From a checkpoint of a small transformer trained on Wikipedia: 1136M tokens.
Each number is 50 + 12 x the weight over its row's rms, rounded and kept within 0 to 99. Layers, rows and columns count from 0. The size before them is the row's rms in percent of the matrix's.

# layer 6 MLP gate, 2048x768, rms 0.0738, rows 1947-1973, columns 0-255
105:36 56 53 39 43 56 28 43 67 56 56 53 57 36 50 48 46 73 52 64 60 45 58 34 46 35 58 73 45 59 66 42 45 47 39 66 22 66 43 43 71 54 55 40 25 45 44 33 43 44 72 34 54 37 19 32 49 56 62 32 38 45 35 31 48 48 40 56 48 49 47 45 60 40 59 75 34 38 56 57 58 32 59 30 57 40 58 54 48 35 37 43 44 70 65 41 52 64 33 35 55 50 41 56 51 37 45 54 65 19 54 40 61 49 23 40 85 51 62 40 55 44 69 56 57 66 57 32 56 50 54 40 50 62 47 52 38 58 54 53 61 45 46 73 49 43 55 46 45 59 53 39 36 49 62 40 42 58 55 59 52 49 62 48 49 63 44 71 40 38 60 49 34 60 29 54 40 53 43 49 38 36 44 46 66 38 57 74 49 31 57 78 51 47 35 34 58 51 62 34 60 64 51 63 50 54 60 54 63 51 70 50 33 36 62 38 43 57 32 52 58 42 45 44 68 31 46 52 27 59 46 54 56 77 50 41 61 62 54 45 42 60 61 57 65 71 55 52 47 59 38 68 44 66 50 40
098:52 45 53 48 45 57 45 48 48 27 51 48 52 44 51 45 30 66 46 51 53 45 52 60 48 42 56 47 49 37 56 62 58 63 38 26 45 57 46 51 11 65 35 63 60 29 66 56 71 53 36 67 56 29 55 35 59 43 63 65 62 42 32 57 34 52 57 53 30 43 44 77 50 51 46 46 18 57 58 40 61 35 37 26 52 67 67 47 46 43 49 44 35 45 48 38 49 46 53 35 40 41 59 70 37 57 52 65 49 56 56 32 38 34 32 61 64 55 71 45 48 45 26 75 46 55 52 54 48 30 43 42 45 69 50 52 45 58 25 36 47 41 59 50 50 35 66 46 49 54 37 52 49 63 48 67 47 55 77 71 58 33 51 61 24 51 61 38 32 49 49 40 53 69 47 43 64 40 44 48 60 54 28 61 37 37 61 56 48 43 65 57 54 54 46 56 62 40 56 43 55 60 49 39 55 40 46 53 58 41 65 55 47 40 38 58 52 51 51 52 46 58 53 64 63 56 48 66 49 58 59 57 62 72 57 61 27 59 36 24 49 38 66 28 58 45 59 55 53 38 47 31 58 55 59 51
101:52 39 62 37 45 66 47 61 43 55 38 46 61 45 53 54 15 64 58 53 52 53 65 39 36 43 51 82 43 37 69 50 60 72 58 46 27 24 51 43 36 60 43 55 37 67 55 68 62 70 65 42 52 50 65 44 54 47 56 50 55 45 59 40 58 24 69 48 30 42 66 61 23 44 44 56 50 77 56 63 54 56 61 45 63 48 49 42 59 48 51 43 23 46 40 54 45 59 50 45 40 63 60 46 58 40 48 40 60 47 65 48 48 43 67 46 60 41 61 46 55 54 47 44 32 68 36 48 65 49 58 51 34 52 50 51 53 49 41 35 64 30 44 51 38 42 45 76 63 45 32 65 42 55 42 28 73 39 69 42 57 75 46 54 62 61 54 71 35 35 66 27 39 59 68 31 64 50 38 53 19 61 50 42 60 39 48 70 66 45 68 48 60 43 42 24 61 54 55 47 63 38 50 43 62 47 54 58 55 63 58 59 42 52 60 24 53 61 56 61 48 36 22 38 39 43 31 51 41 57 35 54 36 56 56 39 49 59 71 43 48 49 53 46 39 31 37 48 52 49 16 55 49 62 37 55
100:41 14 47 45 52 47 34 37 51 62 74 59 46 42 44 50 48 34 39 43 52 35 37 55 62 43 33 56 41 40 58 63 58 55 72 76 32 39 52 67 77 52 36 42 50 55 50 50 58 44 53 44 42 45 37 45 45 59 31 44 48 50 78 51 27 56 63 36 69 73 43 53 55 35 30 38 56 29 36 73 44 67 34 42 56 53 30 83 34 56 57 61 48 39 44 65 48 62 57 27 84 55 60 34 55 65 56 39 52 38 42 49 58 47 53 52 55 51 31 49 61 63 31 55 41 52 58 42 70 42 40 61 44 67 59 53 49 54 74 57 42 43 60 73 42 39 64 53 47 34 43 52 53 60 45 60 81 62 60 68 60 46 72 34 81 53 55 77 36 55 44 66 57 65 42 53 53 56 37 36 38 64 47 59 38 38 49 34 62 58 51 33 60 61 41 63 57 56 27 46 57 32 33 49 56 55 43 44 37 38 48 62 54 52 46 50 41 34 46 70 67 26 34 48 42 48 45 47 52 64 34 24 32 46 53 44 51 45 62 51 79 41 47 31 64 37 70 53 53 47 40 66 37 34 42 40
104:56 61 57 63 20 38 42 34 61 54 49 80 45 63 72 57 49 53 46 55 67 34 35 50 54 54 61 53 46 54 46 28 66 42 61 63 46 44 40 57 56 39 61 58 55 52 39 54 51 43 31 64 60 48 60 41 49 31 47 56 39 64 42 66 40 68 55 49 54 65 57 47 57 42 61 44 54 39 38 18 69 62 56 51 48 39 50 76 66 47 47 30 55 59 57 42 56 35 62 30 42 44 59 61 47 63 64 43 71 48 20 62 60 43 61 47 65 52 43 57 25 57 51 45 78 52 42 51 74 41 58 43 49 37 51 49 43 48 42 38 61 54 43 65 47 73 58 51 50 54 63 53 59 42 29 50 50 38 44 38 54 51 52 47 31 38 67 62 45 57 53 62 38 75 60 31 41 58 25 44 39 40 28 45 48 55 71 49 58 49 23 50 54 43 36 41 60 47 16 65 48 42 41 49 69 58 68 58 41 41 54 62 39 78 51 44 39 59 56 63 17 67 45 50 45 41 48 65 53 46 63 54 45 37 70 57 40 46 47 47 37 56 37 59 66 61 52 61 68 55 27 52 49 72 35 47
095:32 53 56 59 67 67 30 53 63 58 29 50 43 50 64 66 60 57 31 49 36 70 39 58 59 52 45 33 33 48 46 57 40 50 40 54 58 40 69 41 51 62 50 29 51 71 40 54 35 42 53 59 59 47 47 41 42 67 55 51 44 34 49 43 59 32 35 56 70 39 65 36 52 40 40 55 51 28 43 75 50 34 54 38 54 55 50 81 57 47 59 44 62 56 66 74 53 59 51 46 52 71 40 54 20 41 66 52 33 41 36 37 42 66 60 56 46 68 67 64 43 62 48 61 24 49 40 37 48 60 55 44 62 35 60 64 51 49 40 53 24 58 56 42 43 67 55 48 36 48 67 60 54 59 51 37 75 55 61 61 48 49 49 42 38 46 31 55 40 39 47 45 39 56 45 62 53 53 48 58 53 64 31 57 38 56 37 45 56 41 45 46 51 72 50 16 67 50 53 50 57 43 35 61 45 57 71 51 62 72 60 52 42 52 44 59 43 67 46 59 53 57 58 39 66 49 59 41 78 28 45 60 49 47 60 56 53 71 38 77 71 76 55 35 40 56 58 43 75 51 54 30 50 43 67 32
088:66 69 47 61 53 52 35 40 69 36 40 40 48 60 42 62 62 46 35 72 82 26 64 39 33 64 60 42 37 53 47 57 73 62 68 56 58 50 81 37 26 43 44 43 62 62 68 65 40 63 63 49 47 50 65 45 52 57 50 68 54 68 36 33 57 47 62 39 64 49 64 64 55 29 56 56 41 36 53 45 41 57 51 49 72 49 56 61 49 47 54 53 50 44 73 50 47 42 43 39 45 37 63 52 52 66 62 57 33 32 45 62 51 43 51 56 47 38 65 61 47 66 63 40 47 38 48 60 54 62 52 46 48 47 48 60 38 61 31 42 31 36 53 56 48 53 49 58 42 57 45 57 46 56 34 57 43 38 58 67 52 51 56 54 64 58 46 55 74 27 43 44 26 42 57 48 66 45 71 48 62 39 44 56 60 58 37 57 56 28 29 29 43 73 35 26 54 59 63 59 52 49 52 66 15 61 62 53 49 55 49 59 31 62 55 63 32 49 43 42 60 35 51 41 57 62 31 57 32 30 56 52 60 69 51 32 64 49 71 61 41 57 49 55 57 55 40 52 48 44 38 55 44 55 58 32
099:67 63 55 43 80 42 37 49 50 46 62 51 58 58 76 30 65 52 43 35 36 36 37 66 34 61 64 68 53 43 50 36 29 54 57 64 35 36 53 33 56 52 51 49 42 58 51 46 59 49 57 38 30 63 37 44 66 49 44 68 45 22 47 41 66 37 43 41 62 61 38 46 25 44 45 51 62 59 40 58 40 63 51 38 27 72 64 38 32 39 70 64 45 54 58 38 35 35 47 74 70 55 53 34 61 53 19 41 69 52 51 49 60 37 42 43 54 72 50 56 59 44 47 66 50 57 38 42 79 41 55 55 39 57 61 47 28 79 50 64 42 39 43 50 71 36 76 49 49 36 63 50 36 47 29 64 36 81 70 46 53 41 69 49 33 21 50 57 38 38 63 54 36 36 22 61 60 61 56 50 48 55 58 67 58 34 43 55 44 42 51 51 66 57 44 56 46 48 45 77 56 31 35 51 41 35 53 63 55 68 57 67 50 55 61 44 23 67 35 30 66 54 28 66 56 43 62 59 48 47 35 61 59 57 65 51 36 39 64 53 62 28 56 61 56 43 68 26 48 35 33 40 60 51 47 50
106:49 60 35 56 58 40 35 61 41 29 50 49 57 71 53 29 48 46 53 29 59 39 50 37 68 44 42 42 50 38 38 25 49 55 46 57 50 48 48 58 35 30 47 67 40 50 28 62 44 40 56 40 39 36 61 58 25 58 75 62 46 45 46 38 50 68 54 66 41 65 50 54 50 57 42 52 55 31 36 48 51 34 39 46 53 35 41 48 21 47 48 67 65 45 53 70 36 50 53 38 72 35 50 66 33 39 75 38 30 46 42 52 49 55 40 37 47 42 55 31 77 56 50 44 64 35 51 37 71 57 44 81 33 70 55 53 68 50 43 57 27 39 50 35 46 39 36 50 50 50 56 50 53 59 42 47 56 59 70 39 79 55 52 51 28 63 49 58 28 32 56 67 64 57 57 22 63 53 65 41 37 51 55 50 56 51 45 44 66 42 37 60 55 65 44 46 56 33 67 53 53 52 34 49 55 60 60 66 59 33 60 50 65 46 29 56 77 38 40 48 40 63 64 47 42 62 77 40 69 55 65 54 47 58 70 50 46 58 39 36 62 55 50 47 48 31 41 30 43 76 78 28 58 67 43 33
106:58 54 36 47 46 37 33 48 62 74 35 46 70 66 33 60 51 36 64 36 51 32 51 64 45 44 29 55 60 47 50 42 62 45 44 30 39 49 41 55 40 38 41 52 66 61 32 47 50 54 72 37 64 32 50 37 55 53 59 59 56 34 51 46 35 07 90 63 52 50 66 42 35 50 51 51 65 77 49 23 45 73 66 55 46 65 47 54 22 77 38 59 77 59 60 70 38 46 62 41 44 46 69 60 30 48 58 62 73 64 68 34 49 57 51 51 55 58 75 47 52 46 70 51 47 43 42 47 48 47 35 45 40 45 43 57 64 42 56 27 36 55 40 48 30 25 61 39 43 63 57 58 43 42 47 51 38 43 41 46 45 42 48 47 46 53 33 48 21 70 56 62 34 47 41 58 52 56 64 47 54 41 58 49 59 43 38 58 51 43 56 54 52 35 43 40 44 35 27 59 53 52 41 48 52 40 61 55 39 41 51 36 54 38 61 43 44 60 43 44 50 43 54 54 57 52 27 42 63 67 30 53 56 43 65 50 39 68 46 60 36 43 60 57 48 49 47 52 33 53 37 55 38 30 57 50
103:33 65 33 35 67 38 51 57 69 60 56 66 56 31 39 50 28 47 29 62 54 34 62 44 69 43 70 64 61 62 59 33 60 61 52 54 52 36 60 37 56 65 58 43 33 50 66 52 50 45 37 49 52 65 56 22 67 52 61 37 48 85 50 52 54 52 55 41 51 76 31 60 49 42 67 40 61 69 32 47 57 39 40 64 50 59 74 38 46 58 52 30 42 55 64 34 78 43 47 61 62 59 59 44 50 43 40 58 34 55 45 72 41 62 51 58 66 56 65 65 51 56 54 43 37 63 50 51 40 75 55 53 48 52 61 53 40 43 50 42 61 45 44 31 65 65 68 64 36 49 50 64 68 41 71 47 46 74 35 49 65 64 41 52 48 34 58 61 43 52 22 53 53 55 48 41 64 39 47 63 37 31 45 50 84 42 52 53 81 36 68 40 40 56 43 37 46 54 28 52 37 46 55 35 64 52 57 57 47 50 42 47 41 47 66 40 61 58 35 55 80 71 43 67 46 54 54 41 55 45 62 56 30 56 61 51 51 24 58 39 43 62 35 44 66 45 61 58 47 49 60 49 48 25 52 38
109:47 45 48 35 34 39 46 55 44 39 41 49 32 47 54 58 30 46 36 41 35 40 34 38 63 36 71 55 59 26 68 21 43 43 46 41 52 67 49 39 34 37 51 66 38 78 47 57 32 58 74 36 61 64 43 51 67 64 49 61 52 21 60 48 46 45 60 61 34 67 49 60 37 22 64 42 79 57 44 49 26 43 51 63 33 42 35 49 46 62 26 44 35 51 65 45 47 35 36 48 54 68 69 66 43 38 57 63 60 33 48 22 44 44 42 53 58 59 47 40 47 42 56 53 30 49 52 40 42 55 56 44 40 61 55 47 52 48 66 47 21 40 59 26 60 38 46 30 56 47 46 67 60 38 58 58 44 66 56 48 54 42 66 29 65 40 55 24 19 46 50 64 54 55 58 52 65 35 46 37 60 48 53 64 57 48 48 63 58 53 53 59 58 56 50 44 41 37 53 51 70 37 49 42 36 64 54 34 44 55 53 35 49 40 46 56 40 55 60 50 64 45 50 40 49 43 35 69 46 50 64 35 48 87 51 42 68 35 52 60 36 53 65 49 43 24 49 34 50 49 67 33 65 52 78 65
098:59 46 50 55 52 61 47 46 66 38 55 60 51 75 42 60 35 59 76 49 53 41 49 62 47 68 60 47 60 55 59 66 44 74 51 59 59 51 85 44 31 36 45 72 58 62 74 66 64 40 53 50 56 42 52 53 38 61 57 46 45 46 49 41 52 38 38 56 26 55 46 26 54 37 30 48 59 51 52 42 45 37 66 58 51 49 25 47 54 47 41 30 47 68 59 28 49 47 46 52 56 40 51 51 75 56 45 39 69 61 62 40 65 39 47 41 33 55 41 39 37 29 46 68 46 18 42 46 37 54 55 51 50 51 64 53 54 46 57 57 54 51 46 59 35 37 47 61 26 50 44 48 60 39 53 80 40 33 36 46 48 57 54 66 71 43 40 50 44 63 52 36 59 50 60 50 31 29 54 70 41 59 30 27 72 27 42 46 64 45 49 43 52 67 47 61 55 64 39 77 52 30 27 39 50 78 45 49 57 51 48 48 54 28 69 64 57 31 51 38 32 59 58 62 40 48 52 36 48 49 34 58 48 85 47 52 44 55 69 49 54 54 54 48 59 44 22 33 55 39 42 65 40 28 46 50
095:59 45 46 63 10 61 44 81 49 65 55 69 60 67 51 42 45 37 44 55 44 50 41 41 59 59 37 49 44 38 55 50 43 48 54 48 58 69 51 40 57 54 47 34 56 42 75 60 60 51 58 57 70 47 50 49 46 44 56 71 37 57 32 57 34 45 38 34 63 60 39 65 59 43 62 43 54 61 44 42 44 47 60 70 50 57 42 49 56 48 53 51 53 56 37 41 49 82 51 38 40 65 55 71 56 47 65 35 50 56 38 41 46 23 34 49 55 44 34 43 41 46 54 61 39 68 69 38 37 49 40 64 51 59 46 50 49 47 57 54 80 31 51 58 53 72 42 35 87 43 52 47 47 47 58 35 44 48 47 55 55 73 51 69 70 48 63 48 30 60 59 48 67 49 56 51 67 61 43 56 39 40 59 58 57 69 51 49 33 35 58 46 57 60 65 24 72 70 68 48 36 44 39 43 54 30 44 52 41 53 44 46 47 65 38 54 40 32 37 45 71 56 31 45 33 69 44 48 47 50 52 42 43 54 59 71 54 45 44 44 49 55 62 51 65 60 45 55 39 50 72 53 45 51 47 64
096:61 47 46 39 37 61 47 62 36 63 31 35 65 49 22 51 38 69 39 53 48 36 41 64 56 76 32 68 51 56 46 48 41 53 54 48 56 41 41 38 43 52 58 54 60 39 55 69 56 50 36 57 46 58 63 44 38 52 37 53 57 51 45 26 31 67 53 58 26 64 46 35 49 51 19 41 53 42 54 46 36 40 40 56 51 51 51 66 52 52 62 64 49 41 43 46 54 57 56 57 36 53 67 51 47 33 58 56 72 21 53 61 47 44 34 40 60 54 57 47 42 48 49 51 54 39 48 69 54 51 60 46 55 59 48 38 49 68 49 38 46 39 48 63 57 33 30 22 40 34 49 71 58 46 60 52 48 47 65 58 48 64 42 48 44 30 44 46 61 50 55 50 50 51 48 41 55 60 44 21 59 38 36 54 67 64 48 40 31 37 62 29 49 52 66 44 37 44 38 40 65 76 54 32 49 44 50 62 55 43 62 55 57 37 26 49 71 39 59 39 49 57 57 54 47 50 59 54 47 56 43 64 35 44 62 51 43 44 52 70 50 49 46 39 46 60 56 73 39 59 37 55 34 36 53 72
099:29 59 40 40 62 61 63 45 41 41 55 42 61 38 54 54 47 36 43 63 46 51 51 42 46 57 40 60 60 55 43 47 47 29 57 45 62 39 37 62 39 44 67 46 52 74 51 51 36 72 37 39 49 47 68 33 23 84 67 79 47 45 56 35 51 56 46 55 50 47 59 70 36 37 34 58 52 65 49 66 72 43 46 34 37 67 37 46 51 79 63 37 38 63 45 51 49 48 42 54 47 53 16 60 39 43 51 33 78 50 48 58 56 61 44 30 26 49 41 51 33 62 55 19 36 41 68 39 51 36 18 46 35 43 38 76 40 50 45 72 37 66 46 53 49 45 53 49 69 48 49 41 36 36 81 46 51 47 57 57 45 51 48 68 27 44 40 44 51 40 46 58 38 36 43 39 61 50 64 41 63 40 64 86 56 42 59 55 22 16 56 50 71 53 48 30 53 58 41 37 66 54 37 36 56 47 33 39 63 51 43 47 73 66 59 40 62 39 43 40 38 54 44 41 50 58 62 69 33 55 41 53 54 52 57 40 55 44 67 40 56 46 52 30 27 48 56 42 36 59 39 38 66 52 31 41
106:46 52 48 54 46 55 57 46 40 40 50 59 75 34 41 36 44 59 52 42 45 25 47 60 67 47 53 40 52 55 51 48 50 60 57 35 59 29 28 47 31 59 51 49 42 63 63 25 49 51 61 58 38 32 50 60 29 48 52 51 45 49 42 48 80 44 43 44 60 50 40 46 52 62 52 53 31 51 45 50 48 70 38 57 65 51 26 50 59 59 56 49 43 46 49 67 37 39 54 40 56 36 58 56 33 29 76 67 57 52 49 28 64 57 42 55 45 42 51 74 54 42 70 41 56 60 39 72 64 45 46 44 46 50 68 54 44 27 27 34 76 63 39 57 46 79 61 62 46 47 45 64 76 74 41 39 50 52 37 20 66 43 48 47 51 28 53 60 54 67 42 63 54 43 35 55 40 37 46 53 76 55 40 46 42 33 39 52 55 48 60 71 43 72 49 52 47 53 54 45 53 57 56 24 47 58 49 54 36 51 63 56 40 46 26 51 42 51 39 41 63 44 35 36 43 34 68 46 52 48 40 45 52 63 40 50 58 47 42 57 44 31 35 33 48 44 55 56 66 50 57 60 39 66 43 40
105:45 44 33 44 63 54 56 55 49 61 46 55 45 61 56 57 44 51 41 44 49 43 37 35 58 56 32 40 51 62 74 50 57 58 37 35 36 44 67 49 52 69 59 49 43 57 64 48 51 72 45 41 37 63 63 52 67 55 68 60 55 61 30 51 58 57 61 53 39 61 38 41 75 28 73 57 60 59 50 54 44 54 67 40 52 59 51 69 54 42 54 40 54 37 46 54 44 74 70 66 66 66 63 40 50 61 49 38 41 33 35 35 62 37 25 46 63 23 66 49 64 56 72 40 39 63 13 51 65 60 51 70 49 61 35 63 17 38 42 53 44 52 61 68 37 49 66 52 69 42 82 33 25 44 48 55 53 56 54 65 57 59 56 48 65 57 56 38 56 45 48 66 66 43 43 29 50 66 37 52 64 56 56 49 37 73 73 69 46 38 44 44 69 51 40 39 51 47 29 37 45 51 60 62 50 57 50 63 59 57 68 28 49 52 39 65 40 65 46 46 55 56 48 67 13 59 23 62 71 60 41 38 44 37 41 47 43 54 35 58 36 46 35 46 41 57 46 61 63 43 33 53 40 45 62 46
094:43 47 43 25 45 41 58 61 42 37 36 56 48 66 42 44 58 47 57 44 40 25 46 45 55 37 48 45 56 52 31 56 28 41 46 69 47 44 58 55 54 32 49 31 49 63 67 66 55 60 58 38 48 43 35 57 51 62 58 40 52 51 55 53 54 58 35 48 54 47 49 39 47 56 68 46 46 49 66 63 58 69 44 58 45 47 54 63 72 57 58 55 75 60 59 66 51 49 53 41 49 30 51 46 50 43 63 56 45 65 22 69 63 45 53 40 21 62 41 38 31 44 45 49 44 43 45 47 47 72 58 36 46 61 43 47 42 55 53 58 18 66 59 69 48 31 61 49 59 52 44 51 38 70 55 44 47 58 63 55 40 33 50 45 46 50 44 59 35 44 71 48 49 45 70 27 49 43 59 48 60 46 30 49 43 62 56 43 57 47 54 77 44 34 39 50 35 59 61 39 42 41 31 49 71 27 55 50 39 48 49 35 46 31 45 39 43 60 55 56 48 68 57 65 60 44 65 63 59 58 66 46 73 37 66 41 45 40 57 47 71 57 55 67 75 33 52 73 32 41 53 62 55 55 22 50
089:53 48 48 39 53 51 71 65 44 59 47 54 44 64 62 42 36 44 49 49 61 34 52 52 36 35 52 49 57 46 55 48 22 52 53 63 49 44 48 34 50 52 54 53 58 63 58 47 48 56 46 62 57 54 43 66 63 63 60 62 67 57 59 66 33 37 45 52 35 53 63 38 60 52 58 17 57 48 40 36 42 62 37 53 53 45 45 58 34 40 36 46 43 37 55 35 39 55 28 33 56 61 51 51 33 35 54 31 35 46 40 56 59 62 48 52 37 43 41 35 42 63 52 42 52 63 30 60 42 54 37 60 36 56 58 76 55 48 68 63 63 50 54 40 47 69 49 28 50 25 55 69 38 38 33 44 53 51 70 48 47 65 48 50 32 31 43 52 39 41 70 32 76 37 60 57 43 47 18 48 51 38 63 48 43 50 37 59 48 48 32 34 31 42 72 31 42 48 45 45 57 35 35 70 79 80 63 59 43 52 44 50 55 33 38 56 42 41 35 60 44 60 20 37 59 35 63 45 46 64 50 44 62 53 27 60 39 48 61 42 47 45 47 39 51 49 33 52 71 66 61 28 73 53 75 74
095:45 65 51 37 65 30 31 55 63 52 49 64 60 64 55 53 48 60 65 62 65 45 42 54 46 64 32 45 63 53 45 37 47 23 56 62 35 59 43 58 37 62 76 36 41 37 41 50 47 62 72 34 64 41 50 58 62 60 53 59 56 34 38 59 39 57 39 53 68 63 50 41 49 37 64 61 49 49 46 42 25 58 65 50 42 64 45 50 56 27 53 41 46 54 48 56 63 38 46 58 55 71 49 55 40 45 35 54 43 49 50 48 43 66 27 56 56 55 36 49 27 48 47 50 57 24 36 68 33 40 52 31 54 52 35 57 42 63 35 51 33 46 41 36 53 55 38 31 52 28 58 39 51 52 42 62 66 56 46 59 63 31 50 32 28 69 48 51 43 33 29 54 58 39 57 43 40 73 52 49 54 64 45 57 60 50 51 55 69 53 53 42 59 52 28 47 47 51 60 65 45 65 62 72 45 45 41 44 57 55 71 58 31 57 22 46 40 46 46 59 58 46 31 69 66 60 68 48 52 37 41 24 36 61 69 69 40 35 59 58 52 52 65 41 54 56 50 59 40 54 48 62 69 61 47 51
104:61 51 74 51 62 49 47 29 56 30 38 82 58 67 39 67 74 49 50 68 43 32 46 75 60 40 42 48 61 53 60 64 61 56 34 65 52 52 48 48 79 46 48 57 56 70 47 45 68 56 42 56 54 35 41 55 56 60 39 58 50 39 45 46 55 42 36 46 66 33 28 67 46 43 42 57 58 55 55 50 32 42 37 28 46 54 49 47 51 50 41 55 39 68 40 37 56 53 48 46 48 37 50 63 70 45 46 69 52 62 53 40 51 48 48 45 41 38 42 34 38 53 61 53 51 23 51 55 72 53 42 40 46 46 58 50 45 30 23 40 48 40 59 56 52 45 35 54 51 40 58 55 35 58 57 38 47 55 54 50 67 57 63 47 66 37 44 44 60 50 62 46 48 63 49 46 48 70 37 30 57 33 45 40 56 69 62 54 67 34 43 47 40 55 42 61 29 52 59 56 21 43 42 60 57 73 55 59 50 38 51 54 58 45 68 74 55 77 37 56 50 55 89 58 47 52 64 42 56 51 37 60 64 46 31 44 38 45 74 30 41 58 63 62 41 50 72 54 44 45 47 48 52 23 56 46
101:64 33 84 64 57 50 53 46 14 48 49 62 62 47 44 56 60 66 48 35 55 32 46 53 59 62 46 42 49 62 64 39 75 64 32 50 28 53 49 52 71 39 32 49 41 58 36 41 44 47 59 47 38 55 29 60 52 50 35 74 53 52 47 37 45 58 34 45 57 55 61 65 71 59 44 47 56 27 46 42 52 35 50 46 56 45 41 59 54 51 55 76 56 70 48 42 51 34 55 46 59 28 35 31 44 40 58 41 51 32 65 56 19 60 44 42 58 49 46 64 27 50 60 51 47 63 41 57 71 64 54 33 51 55 75 49 34 68 50 43 42 61 43 28 50 45 56 37 67 55 24 72 46 52 48 45 29 46 64 59 52 46 73 30 46 45 42 75 59 61 42 58 57 61 34 63 55 72 55 57 45 73 58 61 53 35 51 26 44 59 61 60 61 23 65 45 69 50 47 37 74 61 40 39 42 64 83 55 75 56 92 77 45 44 64 49 43 51 59 32 54 73 40 50 40 23 64 53 53 58 56 33 42 57 72 54 58 28 40 64 50 51 55 38 49 35 51 53 48 61 51 48 45 33 57 67
097:59 49 65 40 54 49 43 52 39 45 51 62 41 39 61 49 23 51 63 51 45 68 33 81 61 61 47 49 69 69 49 47 54 57 29 56 21 35 49 33 36 47 43 58 55 38 56 44 17 35 59 52 60 35 65 36 22 63 63 29 50 59 48 57 54 39 55 38 70 76 45 20 66 36 45 52 60 60 56 45 34 39 63 45 56 50 63 46 52 38 49 33 43 37 51 50 44 37 74 58 69 63 64 49 52 32 34 66 47 56 48 54 55 45 70 39 45 55 61 25 53 35 30 56 44 57 32 43 37 55 43 42 58 44 64 39 36 54 68 58 49 47 26 54 57 76 49 58 41 44 61 50 59 39 68 42 64 55 40 47 48 30 56 66 74 59 39 44 60 50 26 74 40 56 47 63 39 45 57 59 50 30 60 62 49 54 53 40 29 24 70 57 48 50 64 67 53 46 67 60 40 59 39 45 52 42 53 54 40 42 59 57 37 54 62 58 51 57 30 44 37 76 43 69 40 31 77 58 58 41 26 51 67 53 74 52 60 54 31 63 52 43 60 41 52 26 56 62 54 49 46 60 43 54 41 76
103:29 39 32 53 50 59 46 68 51 59 34 44 27 63 69 40 52 39 47 63 48 63 34 63 66 58 50 53 36 47 35 56 56 53 68 37 70 54 24 63 59 51 51 65 48 38 59 46 50 36 53 66 43 56 51 37 51 51 31 54 49 49 63 57 66 44 44 54 56 43 19 52 38 60 45 63 48 51 46 54 40 62 61 47 52 53 62 61 53 57 41 57 34 47 60 57 36 50 71 66 49 62 43 41 48 64 52 75 47 41 48 52 58 43 60 19 60 61 77 37 37 50 56 60 38 49 62 40 68 60 51 48 56 33 37 55 67 46 24 44 62 51 47 34 54 09 82 60 28 57 75 61 42 50 59 55 45 53 50 61 52 31 37 56 56 74 43 61 41 28 72 51 59 64 72 61 39 60 57 46 58 52 39 35 62 48 44 58 65 49 44 47 48 37 60 58 59 45 56 47 37 55 48 56 49 39 41 62 33 60 50 28 44 57 37 43 62 15 41 44 41 44 21 40 50 42 50 36 38 67 45 74 60 43 70 39 41 60 50 51 27 67 68 56 52 51 39 43 20 58 50 32 61 58 49 60
094:68 65 43 41 44 60 64 36 59 47 52 50 60 39 58 52 49 55 39 42 52 44 57 49 48 55 29 38 75 43 36 46 59 61 41 39 41 51 69 40 48 41 46 46 42 39 48 55 47 57 62 39 30 48 42 14 44 52 70 55 63 52 48 53 42 31 55 68 59 31 48 43 58 30 72 54 59 66 62 30 63 54 46 55 57 48 37 69 48 60 33 51 53 53 50 47 36 43 30 61 52 49 59 32 54 42 47 64 49 42 48 48 45 53 74 51 37 63 37 49 63 59 65 38 40 28 49 40 41 61 60 52 59 55 52 55 51 58 52 55 45 75 65 36 53 18 75 36 42 33 47 34 54 37 49 22 47 38 47 60 46 42 57 33 73 60 65 57 81 46 54 42 63 39 44 60 34 54 36 65 49 54 73 65 45 52 22 43 77 23 52 29 23 35 40 31 51 54 59 44 40 58 54 45 55 40 29 46 33 42 50 46 58 22 44 55 41 59 58 52 44 23 42 40 68 45 44 19 36 61 60 55 56 50 71 63 40 28 26 34 46 36 54 90 56 59 65 57 31 55 38 50 43 50 41 46
099:23 65 56 60 36 66 57 77 50 51 26 37 51 48 55 54 51 49 55 46 42 68 36 49 48 43 59 64 54 36 34 81 88 66 74 65 30 46 40 54 25 39 53 42 19 61 56 53 40 43 61 71 62 31 65 48 63 52 44 70 66 40 31 35 34 58 43 69 50 57 58 51 41 37 49 53 53 64 65 49 44 55 51 55 26 49 51 37 31 43 54 64 57 54 71 55 56 77 53 52 61 53 58 64 51 74 35 35 42 41 71 56 60 50 74 43 46 57 65 49 61 48 51 52 47 46 67 40 42 43 57 51 54 38 59 54 62 60 42 53 53 42 37 59 15 53 39 37 45 60 39 55 24 34 48 54 61 54 59 39 59 47 38 59 44 87 58 41 66 50 63 60 60 63 50 51 27 40 36 44 42 49 15 51 61 45 68 68 62 65 57 42 38 56 32 37 60 61 57 62 37 24 40 50 50 55 37 56 63 52 80 38 49 65 63 46 26 66 51 51 50 57 50 44 51 30 53 52 43 66 41 40 40 44 54 52 55 41 44 43 53 50 66 56 63 40 39 49 42 73 45 35 20 44 50 40